From a checkpoint of a small transformer trained on Wikipedia.
Size: width 192, 3 heads of 64, vocabulary 898.
Architecture: LayerNorm before each block, learned positions, biases, tied embeddings.
Training: a variant of SOAP for these matrices, 4210 steps.
Each number is 500 + 25 x the weight over its row's rms, rounded and kept within 0 to 999. Layers, rows and columns count from 0. Numbers have three digits each. The size before them is the row's rms in percent of the matrix's.

# layer 8 MLP down (transposed), 768x192, rms 0.291, rows 530-566, columns 0-191
092:533535477504507457475523496529488524505497510458522510499425454481490501519464492529485502486516510511493466545505506514491460507536531450493513493529483489454510494461550489463476490508520515519538474503449530486508460501485479509498492508435527471464480461510534512497552475507473497542518517511470512484514465494477493524464473562517489518520475512499522503525527454486448496519497507479499504505511538475513495492532519467485494483463483477513456491512481505515534471480504461502516473482478494496500530481513522518477497506485490478435452513492457519548509500467501512490
093:502497443478481490480508488473530496482514497509494486506563482496502516493509482507524473537488506532473466509467499528485501480462490517496526473481506485481531524492517532517469508525529554494535500459439488506491494434518507475551507528458505483490535488534476544449534499497474482443511522515470523509480503478513510480458455471493418507511476453500471484509508506508479489521497484493521496484510486485476510461536526504459536500512496520479502463441508460505450474519534496496486523464521474494509508492499487522466545505484489515513512503491513508503497550512492548482
097:489496501491494470505477540463477521555518501512543508504493497462442476494455507540482528510498448510476510543471546500493526527516487511491490468497493461518497487477535504544500535538524491491513499506476527492506491507483477465486519496528503532466473565479525474516506493522487535512516511500497561490497492504473501519485466504464510461512507468483495533495466477447523502502513538551506521479487481520497463529523473501498514517536553505502522528477539512461513499493518506461527491495442542523504497502464512513465493535508505496509447527524479518476483538485477446532
096:487479532504527492492519508508510455528483508467503492471469492457496524490548472478473516533532453516504511533518527504515494488504523522444508475540487518560475553517518509504511532485499561470488451471523517544495481497466514514518480464491483502476528500497545495482473524516510504498492448440523505496480553520456479498462512456478502508490491473458512453506504510514510493496523486481490452537499530461516485523481473492522513472489494472466504535502500482547513519498537489477484505479479497486468474491481523547521504515527507510488479517549474500539492520534522460472
100:484483518535480518519479466493496512509496485515487472483455516518495503498512479526526476465515492499506538501484545549495468517508484487501486501538543467496535496538542489509489490489482565525487493521514515487459485521466501510507567527486483531539496466485499523514497461498496536527483505490519482498510471529545543520497491543520471530460530529468470446473489470418501503476512509520508454546519485516466475512513459535518507480467489484498501500494502484528493486491490522488545528516525498516492505524478501524493482480540497515510552518509559562513478521535501507481
103:496529474497497472524480501525483527500500481533480469533525509508466471514528481457481511487522486501453491463496508487484461541494504489520489506492487521491534492487571561510546473478478489503504526516484557539450511489498489535483489539508486511507529541524480514528514530499528513483526498566491488503492514497479463477545483469509471492440490520490474490497477511487506469556466469505463485511471506515489520510468526507525482443476469502523514506485516498537509481476472499528550477500495529497472482495506482498521526507487541511463510539478440480476517452477482532496
098:522483493466504511492499480519486485480492517505522498490515493516547491474486505491484518517486470487514470468527465530527508528475506461490483501505506490452512531517489499516499491519530521465499503521488525503498484511476526498529504492458498459518432537527522510558493485514521457446488502510497497458474464494488491522526494503508492489505506517472498479555503469499525510505544466478541482540456466491553498488462516451506481487461439494512472465448505452487490514501522454514512489559526513427481504458490505474459499512528499516455527511475501468516531501528492487472
101:494526558488504541506547478497479522563516509502497579478522559476498506465469512483472500544499510482524469540512479485491540495538534488479456472479486478506557494518512466473492515522509498478472524463494516499472466526487504548541498481506532509497506500499469522515497487486449459461523520487498565493523506479502497501516520469453498495510528512487474498481497486501508487480458507475498542468473489522476504522474472497459498465477479478480540486492491508530482547495494521504513521480469465478489497509517518526529496495489516466532488506464512546453493486510502546509
097:521491466490525516518518537529460494477466509495489534451498506510461499466504509505521485499522510466525553462483485498481498495510479483482497537493504544501481462494503528481484545508537502471467531484510490508508505545512460483548477508491496479498486526456492467475503511496482543527478485524508468504486515530503572521501527520508520491459470483536493482498482513471501511517490505522493430483431525469507490554544509504457464548458533516478512453478497493510495471504527516476509519514535506516495512502503491494476509493515532452445457506475518538495516538477525483483
083:535511472465481487547527490483473461556523496520527514523492510523507513506494477490488480478512514508509534493537511463520503478479485465514456460459501443453546468483521490499489530456493524498515489525472525527496482469527462519452508548475542464486522519495499521556533520480493536505499546487483477476505479525555496472438467495495492522518527512492502479526510498531453511521473472498486529469489492498531558463489492496478473490449480541508488511505486499512491542472502522499460472500504539502490517496471517494463504491539517489498496525468477506529489519521497533498
092:506495436549536508536516510465497495508500447472524493518512507471482492491548493550529512484474481501513522487513485502452481544518490444429511545579513525470487471507515554478504531507497540477544487477516505508468485489504477510527473497512519515519500493515485479483511527503496538504489528454481510522481498532496468491452479471482458493474514503463505478512501483475493488528479466474515512506490491508517480476532473457519500523493538546500464484500489510510493492470487486490497461496478459506480476451491506538475539511537478531495482504484475505492468448520507481496
103:505495507492490536504484507511504512523530473517527517477517447508543479471481513478502520504507473487506528492509474519509497484497515512527477528504457481475503468486528458499507499481447466496481467495460488533491439518506510516480480483478548524508496488472513527499514516495534523468479461484538482437495491521520515466500493538477499472495529474560517502473517497470493509479472470501448539523467511516508481512462471486470453462545489514494503527536489459487520528502506504513524517502528446517484490494486521467529495501506498509564484489467482531467545552490435535481
094:488499530526490518493442476526507456514497510487463493540512452472516492513507515528499527487514525485505502436474466507511475495530510492494484506538532535488466472496477492501449497476495538535460479519463497575525500439493472506513461467504533489495502485459471501528547469469531484538492501479460518462508484510474467465540509473469503494499511462512503490505492486516448504515527478503465498475509457516510506540494496491526489495538494493483496489482513480532504517494491495517478505478503494523486515487482492518503516585486486498507471527536465515516540532494523556460
110:522482530511465518496520467473494507434476533529469474541510526538512480508490515511543516505511484506448534514494499474523538489502526516487508510464505484468446489507578485478454490487473494457547492476471465461507505483480491478508499502484506506508525525515535474506464541502519505501515460514504474514501485464475512476483524458470467481505478461498573491498516498495536513487459506471446491488499527516482549494469514489519495489517495532492521500482505476532497460493484469514516505517504533524470543546505495515511474450510498484517507440503491482479493515537456503492
100:497503537535479491503489490479485482493499511487515451516514523462476538538504495478451506501526502513526519428478509533492484508480490520523490519442494513519518497486445501491476496459465482540497497495503479454468505477447449491514541470542511526497517527489491486436513515479480530503477456493504519538523530473511492553492512474536556468475545466500536502451512510522507512502481489484530519472548469514515533516477497519514525485473514480480458494525528525501531538509494476503474485494497487511477482518504493507530510482478467522471478467549491500501519523458508506530
094:500462526498490453517462483512461462517494492487468551526497494492507495523491486504487492505507517480475461490483529485514483544502507512481498446502554488498428493504478492519519530471508491462526471511515505488437490475523493551539456533507486509495483498495513503524553497481518507457542502456531483493498464510467523476488493500476489496494502480485528483478487470529482469501503473426478507516500501468534470550527494520506507459446547486557497467529523520465483516491491497520496475527484500517531516504481471512488482550536493498500496465469453478498519472483502489518
103:486510455549491492517509541485474516481527487432546490516496487523467492552533512523482525526457487516515491526481458490488504511490536516475474536540489527480462499492498460475499481515515492528512494485494475545554459468513496476502484488511525524528499503480469488460551519485491512499525477415490481516474485511469500494454503529483499497486515471528500508527510451497515508513469504510450518472504513510459524473478477518455525513494482437531504505479468467518499531489506479501498533512457488492514523478491503493494517516547515500477477497510547511476504498559510540484
102:503514476478489480485478479502496460522470503505460499526531516498524512489544476530496521542496533520481485473480484524502503464460514510517522499498526503497496513535463475500535501487538460520482531485502477476482536487510490498567504486490531477544484446546495481472543500518491455494502500498517497507488508478534506516516509558484480517547465506523477503525508519464474482565511479507503501483496484499481442515517470484564502455509519514506521524504484523515512511460488461522485539485462534494460483521472494462488483454470548529515525502521535530533449479507485470482
097:511531488520518500491539506527466525509504507503524527517478523514459504467547470488529522523512501484490545539483473532521519461523504466476464507496490524463531539446471494509447481538502518480488528507488468535483488508483526510567535476525513478471516479531520477485521501562537461455487501525493508507521490498464492509489486498472478479541473500496489463496520542509471521525476496535487441526476463468481514492489505473500541512478454492515504507526505509512527531514494490459518487506497496454495468470457542508520508494478521522490453504484522541492500517500558515508
110:491464446514538530473455510516529507537495513513482487498492511497483487464464493458530536491536525537498485513426497500546522522505513530525496481497553506473467508468459517466521485502491464480490491536502477490526518509508522482476496457540533506503488514471497486523515507475450488457490517465498496491525478528480485512505483477505475535529500480474464532465512507473499453470529529487501516476475480530506530503476512454509521494541468510515515509511522539504548488491533479486456480455470534461502492517509500496467500516493536473540486521521501483539491513519468437513
086:495467541529462530516545529505537522529461531464524483535501492531508475452516519524508496489490464518552496494535500479506456491533521444478488501495490483474450505484521477513525443511500526489479525491503505503493477520516487510522498476503532482481494525505471519496541522519502502490476494486477514496472491523511530543535520508519518520526425525490519548494504527494511505519540489490478496492454517488490501466557492469502487511491527498546535498524507459475547524487503497515556476464513502486505546467453542486517515505523518498487461497502498519455556493534490517495
100:511503503472465475519483487514489480497467532476502524506527499461504516453505470499506504498522506479528505505512516561491494537489453523520533478538461519511517455501491544501539501496502518484511510515465511486495461548540513499496503492485540493431503495519493497466513464503531508505491496482533462504529502472504495508489530554492517506486508493499457519510529490504517456497553520496452523492535516470476454507496467529541540517548491499480500513480482454484465512534562506490539525480531472490471464491511447507478490514481496526505476496556523522495493535440503503524
103:493500482456503466472518487495483524553511486512450524486538503570454494468543494503493525479492488477489436508440508473506504508513497484484494461521492517494541492459494501484491491492499518488514487490504532472489487541498500525487468485508478480477497478471511537496507527520491473526431457522453468519450497489522530506500480505497539457477538492496519514496499476466471524501509529525526509501493470500503498506475484514512506490465543523463513505507518516500485495497513466513515461508467503455491497536498484451491512500457481525460499541527521425481518516477502476433
095:455495502515520517502501507529503476507532509487490530489532558517495520483522512537461485514500512523445496487481499509473484508489532513514455462494526481575463489500513499478507469500487526482535454432536522505490500507512506520485491565500508528489511488530512506493481454504524493476538511469509529492501490458486453485511527556507494524480480481486539492484515477489512468498537525479514509510508470520441494491508479505503504442492507506511517471529489508477484518462502487524513479509568480517463540486496501490469525503463515542541514465469510523544455487514481511453
092:509495492519470472504486519515509516502541486524466489510511550494529525476523505552461484537494512462483483537534492490508518493516526469493524496492515464507504531549487512522497498531509512495464504510434520493507532483528455524495477518517454501455469523490492511537485509478482514491511477494523492521472564506542514538462477480507524503519526464485515516454520511490497518463499492489516456521487493463505504471493462528532516492531492465447498424514486535486509522503497502524477457518469480525494550490505494489461514460505500516520501512534533531492468485558464522460
099:505490513522512473468517511544515490519559475524514497474459487477460479537532499524465549530499498533483500486493496512547529495519507509580468515478501500495479482478516516501541491485511544471514487507505498557490501485515503476508484481481557521482479465519530506490479439507476473477472478499521487521482455495490481473511479442488551466515524496472450475501533516508462453496523512501515478488522484530495503531499534531488499526474515497517503519551499508467467495467473480523489519467490477498450506497485483508503558483530451479508542512508496507472510509503457487505
097:495474516473470523486467523525482512520514461497523511502487494494467477532490522521515530530466503480463496466504486501514476487455519473505507438508485460528515519482494511466521493515542508439534516472470511492498451526484472523508515508466497505476482506507486490522444528513453526496454528499490524457465465544496528484525482491508478494500485501505521523489503504480491523471504469489493500468501445498486537471507537492440542543510503477513467553502495454528529469466514485534465468483505526486520491495492471496498484493492488503539486518523425506470489494510522524441
090:509530518495517498483511488475496524519519429548463505480509497510491540491529458529509501508520496516448452477488499515494543483505484474483490493520497459506454495500496484485517504490542519471525463463460507516540516493525533493483489513463474537528481490509506516491485471575500558489506508511484510535490460505503493485503523538503514509532505552502486467514515482465452499452518457518503497466500515545505484518521492514507509520546436496524496507496522508513499502526470566522478511489544537513514516513510456496510486471509483524466477509491428506469528483486511515479
086:501550455535493538530504494531462502546469491505449494495474450498498522456496528483530511479465530578505452475536513518499493486516565491487513542503509477480487504527482481533529545494449536477510492496492505518464513518484491507560505527477491501509466479535478484499508495501523525498485461491496482483474516532484510489491505507466459484528473522503511506573538521490515484505522514520507504510463531472524533518501531465503502467468480507485516500486551455505495523497513501485482506538527503493550474486522484447507484492453503515516478488496476521503530479518506508501
099:488509533542485508498461506452497510493531534501515526465524502490484516504500477485504528512488481511493486504551481561508525523480480503500488490483455496466535479475511539485484494484487526476531530457507492519461481535474504449492494490473445508495534458556483516479519550517493555513503543541507477500473509494469477504458491435481522504517490489485460497485526463501476541478535491487506469492500532502492481526521515483514465550524491498497516476530537526491513498535524544494501500496493485474507449487510486545473491492536485514546518540471484508541483517490528466526
098:526521491488503491471528505517536552521485504535516489522515525516502481459496511467514523543507493486507483477542516486473534511454458504507532454487485486470508501490510469483543487472530510500499479494521502509505534523490465456490483487481493470462479512490505541508529506508473498432562464469497495523537488473538470507478481493511493492486508488513521520491482493441509492510488484481425460474520550480491486491497489470502476473510469498468494520480520504477550538520483458502491487528498449525502512477524465491520526492560532486499514485515532505513517501481422511468
096:487517479476499522528497475479535491546471506534521502495507501503509509499483496537525543489491519491489454540469508562495523457514524554507513490539562481500512532523472464483520521463518461510463504489534507508478485484521495542486509499535477536493479515488422537503535516499477487502524510505507531489514479470559504484511463523518482508533499437535485529482492472506460527489485522513534513503496507501487478537485533475496519503502509476545495497490497484468498526547534511506497497526498532503473502514494483563493514484481555531512537504525541496534489544512530500475
100:460465492534497521468507499529506497499450505481481483503555526486500511523567486446504489526528521513474534463486509503465531516498509499505481497533488443468495521501463511498481465471456533492471496495512488531517492505497500473517535483486480505477490490502464469505485513461517521519470485474521534538462514495530479536514476518506473522515532513409485519541529516487494511506470460482501477447533476499478516507461516483522457504504514530486474512483485451505506547495499499527517464492484501510482507514516563491459458502478526520512499507459490457512471488506493462501
102:472478473512506480514521492482518500504559498435486511514556493497523549513517498466476441508491513432519492498536492488495442530491486543518515502507465461545515489490516508483485487519511454529468519504493506512451504508511469475522485539508486478509481517447482483490514539480488504490481516534486505507481533477509502515478470519507493504498486505539471476485497484577493464500474475504557454520474482523489491519493515510517507486528522491512508495493525487500516481534459448546484495507512517489526459501478549531455501524480517466438512519506520499524494502496531519472
097:483485520471477524494519494531504473473519517493478512456547517532510499509499486505530468470470494492537461511525475503526472505514539498502470463523501467534491527538528515530470486503467458475467548488504488494498475504501526541509555473513472507471506531517524509466520555452512468521480500480482494488487471502528507495487473557487515487504487499508501491525480510515553514515476489505500458513461524503519525493477506493446539499482546483505456503523479466507471517471493418519470458500485491484501521452498509509515493509488501483534484445506469502487500532455512557471
108:499492503502539461517470505481529486485501504525500499503523537493507504521510505521571472444525526505516507539532506524531485471456505494483503489538470488519461548492524514552494495536552504492472470531538472487488526516491496450472511527508554484476496513476507502518481532471456504508511499487551478511495417523527551454499500502488569476491513487508512539524470497473490554510538513497505503493491501512505481511522515455512489496502535547480503476536495470485532514475474505502528503501481538489461456526490490451507488483477521502484518492462502511515516506519504515503
114:510511458468475511507493534520524470496492533505494516515522522509450518481548511482518502472491512421482485457539502497500516529491483508496503505485479516495520484512514468490486526477503537517537431489505503506501507487519493535499489462474503471506484512469507477523497487515530484514504452548495481504491517512515495546478500483495510521470491486538455488506477477514474493533539514555527498505523469492548506507520509508501493568478481551498467516496515483524471477511488478454506544576475551512523488531504508480488508460462468475537515511494450522497465495525492448493
# layer 8 MLP up, 768x192, rms 0.289, rows 531-566, columns 0-191
101:466506506521538511504445510506522514498469517522525486528469491507441477519488486536524516538471494542508554522514491477493511457528492535509501501501513547477500495480500492465503508469508526511465491490511451462526499487493539517487496520452539495538505509436479451469493526505504514542492528564494528475505511457503472526501515525527489525497501473469535465477477478481492493499548482524484459464531514518566524521474494500456455519465495500483498494487502500481528515513484545490532504495494455475491452475512512451499511480494471494492498508495480507489549492526506474497
099:500474478429552525524494508488497476541482475515510490501503507479514497515515542453515491525485498478462491533540526502521469472493490532492497497466502560513497482526485491452504537493503461438495483508555500493474444469503518471569539561460533475488513484480499485486443523480513476474474505517486498485513524494504527516458530486512531466481488469505482509509501490530513496499516482495520485484497475499490503481470506506462484486512470528498488547549497539511484457524498514500509516508458449497506497486527539528541457479495470521501486477500525491475515501538529496491
100:492498502492469554518494518528491528454496506481496460503493513534467461563523473527522530492483536520518528473548521484528506512490514477532453544533497476496526481445470501546512493549511481470529491478476454502492458530527527498532501495542480470557479497525514518497486481500493519534488499501480470491490483486489494486488452518528508515496512506536507508506505537487489489485460480480511519484446450486547507439518500495518487515497532535494488458494473523509520514521497494491521503499531511497466518489560453523510516496489501519509497450486494459530515469512528527533
094:540501540512511461463486501510417502502495525485482510571439451492503503487483510494463462493480501491493508517508481512521515480510471523511525519453525490468498503526484471477493494507500501514512482480457510498473512507494488482491491523482477501475511533489493461475508482513485497525508511501517530526490513492491509466488535496523505522514545434539458467528474495537502498502515525490507523513514531548516496509483519461511483539464488501479507487493514502480484523480497499469442522502487476500528472434511511499513539472521459565502447525557448492487499487444483493498
104:502453488493483542504549488495529508496485549511491475460519522465517518509483482527517494540462517495511499483554503496525506502459441491475520476460511511499505474524462468552494514546546529547495457487496495483537529461486501521502488520522511504507495462496492502499490460566459495534498557469519495528527505494523505505472518543517500526550477495573533480482481490499506479482482526538469551467495512503450501515497483464512492515495522477508495516496485531481473489470504504492455526501478492477518460523496486527492463535489464495521516503535491494521507503525482504475
098:504541474475455506499548507484514511547465538480482471496502485504510437501487521489500515471479503500513504550532490498460501468555438556496497501527530510458468525545518483450486499466489518477468524515469492488451514504472512507490515513510521497501504513500544482505519550480534473566476491522443498516482453513510495540508506543523495525487480519493509497477513515537516481497494523507520495478485459533491494497466522518466522491494512498485492544472560473510483511516485479495521520499531545500469472528513515479537520485501464482517462531516501512485460512521474505496
102:480500484507494502501544521467507483473509525497499510500484497438525514534477501508500519485493485464505512473509493457493503493488480500577514494540485480485525445510478490504464493502464478511524487522511509553506516454486501456484527470496475508510509506514487467469497537573465471578502498495483469518489543489515442490473507536538529539482485536475510523521523491478475492523510481495514468523508461469539505498498524479515528576523471516543450529483498488469501482508504469529485518516521515482482514518537474502494534492523523502451500480499501482519536511493511477489
095:556499517469496522498538507508492482523526498515522491488505504523491483481544463469494493512457510476503476513530451524479515503536466477504511533497496492504528512513504503534478441476507515517503516524491479501478466486483483499500539489475503542492469480503526510460528501487491504470546476498456517524475497516498545465497496481522504537537550494472490527477510477506501500504566499530544551554477520507443508475465497527513502464522493520495471518467547524564513464512517524502492539503508502478513506530490527505545485537483503475550479452498524506500502515516462557501
103:512536501496537509479535502537467535457491507490459504516489501503520478530520494522521507483526483482495460537498513476495465519536508503530485493507519529523504527497505500511469501538503446509475488492561531491486485543507490495535511482494467517499506471451484496521463517500466481503489478488483506504491511463500480482541552432494497507487506468488481482494509551447550473484502546471570497507503518487513464496515519496531482533521529508527479506559496438513476487495499510455554513519462488515477486536517525508517485486502482493544532518510492514490522491484543513556
106:467491488491485502482469537514463505450533480464489487467489501540476479500471510482502467497485513519516463514523573490471502474466496519494492489438548514511500498488497514512516501522489501541521498524485531476481500488488526502465523518454471479479503482458474552542512451511454437505493485507490468451522518528508553476477496532470546514462529498522475541489493498505483477517494529490507525491507499509477519554476494548475500515497498502490496512481480498498493498508511522524557544503528545529473494504508494506496443485513503479501496491498524527556492516437511506515
101:538498491492508522540506493495525518469555446517533487492495502478500525499511488525464453468524496476504508487485515454486490493530490506495488495527466480565514464485476535458494473517501505496489524471505499512475530525465510535468525514494486495558432545490487480492480468491527481525490498507461504505460481503532525526533472486549485459460489540490506506522457448506454518480506476495518532499460456482488499538476490509469502513496488504455487507552516533496533514494496530487526487495492485525483498530504447546458479483530480486501517490505548531525512498485511493519
091:466490480556453521478524500464519471480472517458468484471524544495472508491473474472523482487503507499464537495508528490449452483502544547506478501489512487558526452483509489519485494484522485478500533452492496466498493529452540522487504534482486489512486501535513531524481501510512514466520496524507479511538494469517503505479506488499456513469519505505521496516501525495488471537473488492489486551522505550507464508531486492515491521513552510481516498523492492535524484501497502496545544541511488502510559486466527491550473476535552480492510512485523516491444467519528481470
117:509518518500446488449519493470460510497460486452469492453462500508485502471517505509483486538565493486499501476517485505479525492491488487494499517510468476526492498532537486484503521480485524469522494513525501507556554448496484503502520500511498490511487514520477511527521533535537484488472475511479491450479464482507465465525477507462496517444497478479474545445522501464529486503488480521487534502500518534493504486509473547534510489488554494555538485547524499495474533503532531486459474495489492506487539511483489513481499519504521489490460487481487550465500516464493462454
110:544496472550492510525512497527531509501472497519533478507506536484503523504471484518490476484534542432504535476518483521515477527475515532459472473495510492477558533454532505508528524516472514492515487516523501508527497453487490460496473492565477534516480529487518488495521508468522495527520447471502496477479494470535493505483485519510467526491517513495472440511459543505486466496470501480501520505496497538484498521508561499492507483479521507519462509510494499464534470502539479463506501494519513549513496492504488517568502495515494517470500449495551481459535479513509469537
100:493471453470498477523517507496513481463494515475460510451488511487532504522461488519514481498513462523497498514465418516488487496523477500444489527501521532502458523519493566503476489491488512440459472490494490526489537517484504479485496464504468518507496509474526465501501475507505535482519524465509502486499504494481533504512483538511474504492511507498507548506487478498553521522492527468514512500482482507477538512496444530498463527468482484482482494502516503472446508529535486476520505447540515573487536482466532528509501449491517458480508461500557508491495498511512525497
098:551491492466507487470561471506506528541451526540509495465461539472536493507487518496551486523505488494497494480509522514527508519496500502492504455509493504546500535551522488491561495444474522473483503519520515474489533509552480452529490482494496501528509508453523555518479491504499517558492522534510515484533526509540506479492457468478523511527471486505479523512509519462488532513487522458516507475466468522520448497482520495522483488476489506478464469481483514492489472525511476513504489500533521509526443499512493538511458502487491528498481502550513478504531479473498536514
111:495566499485496519488507530486554477543517503491506466481503461472524493527505526546498540526471498502476515501521500437519500518462511512472508518475485517492538495461533519502523482494483525502525478468501489514527509493469488500523516461444505478466500518509514487534476488531511471499464502511492521491511485463511505509479499466492505482500493464542507481511501562513503486535532495471480571538468510510501480537514452487499492511452526535479549493488544482493478495519486475569501484542472452507492493501498486485487491455501477474474513534485504505472477456510490508438
104:499504479506479505467537495507471493467509514474466517485502516470503478496518461518505526505519518529493530506531498462535452593504492484540501493489486534540468489483490474484484524507484455569480525483509492491523501509496490552488455502490496492535512494524517532502514507524487496515492475483432504494498532501513513473508488565525527497450483467536488504482421514525467487482548513485524486491485500462489487487494503536485486483501532536516544508521485468461544499515501524535486550485504497480523496516502544479537495480520488489528525510494484452505482525462508506505
095:526543489500502445532499522496480507478486516542514500507492476453494522546504520499451492467485447488489521495546462493487502531514459463479542513475496486501486490486509518465473501540526487484505449462479510547488476474486507536502466505512447481510511495512505476519550498493526512509525501538511536472493553505491529484497570483511492496480482522493523471493449481504511491527466500502504527446533498531482468515484522533490477569453517515492494461508488479488503513486518499519533489558511493459488515484503543505529502466476485526509500490475472519488465502519487462502
096:510539489532507527487526509470443501472474496538488488470469508499474500512515471506506484505537529487522484503462487471540542476463504516508482506492519494530498543510503491481517449554522442513500466504516509489479495503472534524496529520501498482488517468506537491490514522545505522483454494505482479521550517489442533489538497464519519511493520477501486476546528537490510536475516520501527480541519515510509511508549488443486497476419502486484451485508484520441472498495515506485516491501460478518514463519498497556476486504511521550478519505514521490517458473509514473524
102:491492513537447495504472480513503480475483473523499514519516532501491499469530505496518477520566518487460524499517492484534490506497503494517474519462486497480504522528467478508509525537478476509472517495526491485493545441505515502529520518541507455489469499502505503525520497504462488465519520470507463493506517490446469476453541499506497487535501482526513516464476481495495533517459476505492472471502440533478542505466481458436508443481540512474571527530502505495491538513472511504477509487442542514489501502520490508549499535522505501464526494508522479512519512528473467513
101:516481519500516505496501450471518484472504469482526457511485510557514496537498442483502516496536521520498523511508515499509488532499530493494479493492516479482506500504458519507525512462538503499465524451487523541502540440536510515489497541459495498501546533509532442536514515463470466476468515498487506509531475482460483498514483516488490547516492526498497473487525506486518483564499497502485523501565452486492501484526513449570514501499533443472487519495474515545519537517485519471507485496478511459503508478497495524521505479532515468524498470487504538517514506537505491536
101:506494497485521545486533503554464493494487524456546475500509499521539493521499472503482514499532475462524482510539532513480469505475520451490495484514481481533531533488513479515573534471495529533427496536478511520519481513468534474499516524482510508494464534509488489495537518510508521496503500436516506497547455512486519494504499513509513506544474501496488460533468562508495539545493461526492476486502519467515521514494469487454510553463497510504522482502464505492488492509512513434514499504510469501506512479486523536508472486524528494469546508465468507483508464508493486521
097:459460486480542504477467524432507558477479513468493478444534492476519465533480493458503495499539457465532451552508523533478470507531516461528491476484441547510481496492497531516530514501426483471493528494511541465468475510526517513478505485507471501508466517507440512503488527477505527509513496507543504514500532529531503494534507523498500486488487505505469531498516511487471479533493483527496481483483507521476494497500509543503445488494504533499491500489513461488491468545481493473483509537487470465486521483494504514520487492487513510509548506488500486518500459512505507446
101:548527487498483498531477464499469484495457503478477510519484485503512536482494490507510473490497498504495507511510471474509544465431508509459517462498490526531518547521507486489455510505476513500499493508522496490521490475472535536515478557517465477541483507489434531552439503475511518514532554502519526510469511486485518455485506504521500547512472545531505539494476510497493502487443502490519497525518495516526487487469549476546473455516505514497522473479507470494494451521496512514501445515486532527528472510514523501461476518506531517486477491488484446517496499483541479477
103:489482509569499517507544469467538513535485502518458567495515492510506492535499520545498488492514505508519494468487511537505491492512509501487535510517483510466503553476525509456504505508473458478460475459529527528433534493473492463471524521488481494468480520501481487511475533512455493500496496510485481460500542487505543511515495498482537484510485491534422520492477504500524453496503530553475477503508507517513475496499489495506518551493500480510453472486527482513448509476541460511497538476523531521500496503461505501477512495489479514489484461486491502532497537441499491530
093:532495497481520477502511515503510470481501487493492487537463493517500460502467503538481484476455527491497500474517489477462475536520516495499509514541463502463514508451492496523554485505507516504487474484527535476478500502461459498507490526522572466522475459441478519508470490483507507503492497553535496492487464493537554490500510530517526519511504503536521503490519528530513546494482480490541507540500518470484484513489472515475540527489537515524492568562481487506513525438464505475499525491496487509511469513538500517476471546484468479547554501506513484507494507516511519527
090:465534519476495497515502508441494502484537463471502487494518513480468479501494517454515495514516506475482500558479564479500535512482491524513505503454493527493528512535499492534503504476485496496474538536495513505574461460534494492472486472498521521490534530492463498517478520493481518488455497480477491436516523524488456517465536535532509479475506507496503485524502483532494525454471512487543470518541498524477504535506483553491495551541490516480509510554481496517475501485541487509510519491508504509514539474470445485507507481519513520508490471473535457537494490498521454489
096:507560546491513522548513439485480508545472496512498501428522497522498502485502471495507482485456470499477525504501507474516451475492546514459497484534503511519467476500487475513523459540489523496511509501514517519528447479492476493487492492512519453498489507467489536516443529467504519506525494513486454491528511537530476475500513509489517531507482534492511481521532528498463516477460513471495514500536522502498513471526542479485523529528530442512493497519463474497489521475489482461516522488565484541474470502538501476526495468475524493520484523488483455477543495507508517529
095:480492524488529490490496466496502484466495504456511488473517488475536499499481462502520470477565501514503472500490479472545466494530454525513492479507520470499505507511476492510497510557513498516460469503473521464494526508504524469483540543485512511538496487520515511473506506489482498520492503520497493468507507476503500488526483505548523510455501534437490488464529488488455487441482475512476526535506503500444504488472499518504520492503574514551474508482540548516494473491538546462514548549545485484462519481494509479489441498459480532487495467509512518504477528508524492499
108:505554511510498465485488514471472518494510511490545544488499497525499492534480545508511519472522525506444490489523440494518477514495440479489469459504487534482519505484545509486536497463499476502456491481503503512537503517484501521491483546530524500485537481472521493491487465481538478515488514494472500489498480517497502512456516498484553519441524516525526474485525492527472450493466535516526484450505524517519516489483505551519504492464507511530523525495516472552475450507484496473472483510476516483528446535501457479520504538511498485472522518516500484544494523462459508462
101:510486511514480506492500469543491478551517498545479485490522470482489503499470491504489472541489505506495489479496515481491490490551524541525501467544507483495519492507548511515511464516520533504509486491486506468494503486530506476511519492465453498471505539522517488498486490494445508510515535491515542498566542477538539501479532426516517472510470486516532510551482522468498521497534461521520497526475480468496503474476455509486496549464488507478516516441495492532494514510537444565480502511502449456502493490513480498518490525494485497506512488463549466514484540488511521479
102:526503547497499488474478514528507506490490495538547473475485506530496467499497532508470544518507545497485479502489525497529514495504502445528527491491488498501500468508492450535536515525494536497507452491526451465488496503558504495474509500506491499510478481530485519499490452468519451496512485501514509503508487535513465482488519580481500494561513508512447525482496531460489448506457507491491546513511499519534474458495500487496536508479451479496516475504462522529476515512498504479496502513530452517498490516459493518517480483575483496533484507462504446481476544506474501482
095:478502530470520496490518515539484485503529467492486537479518532487467462521473510536504559482493426486522509484495499495500512481474494517495531489509466519489531488541504508517513489503528473470525534572556482483530519525445454455521512539482536526536500471478467460529463505509478507501479484508494497447472511476524516530476498451489474483489510507511485522468512494521481505530514490470467468487518524501483495532490477489539511528522479508486528508492522499482542505529514495490511519519480448507498495473513508495482487521503551477462562494506526502477525483478517460550
094:488484463509502533484496505473482531510495521471529507530536450528515483533522492473491513486483515501518543497452501507466510489475539525515482495477463539495545493509476470496508541501466470498514545439477525468491536507516499521521483424514497517518487505490500457518513528518482449495482469462505519500518519462463493514547504547498528512488498487498486496466475491520509495516544466495464536536521524504488502528498468558489496556517509505489501504503483523526528498516534538501447478531523528488523498513504529510539481514510499508476475520495498476448426510516505516491
103:532496487493520512491543516528515495502482515510527464484490501476501486448543515503547514467521501495511523514454527467457501537495466475490512518498512487456495505525491522501543487538511441476482492498469530474473521505502526476519527510530439509528487520471530505503492478509486538459483506492493505484462475470469502519465488488493511526520472535537470510490472497524441486519452509492518478491463464510503527462452510495499554511479512520521461464472450530533485480469501495502455521499570492495486495526537446494500538523491486506518462491523503500493522467518495515484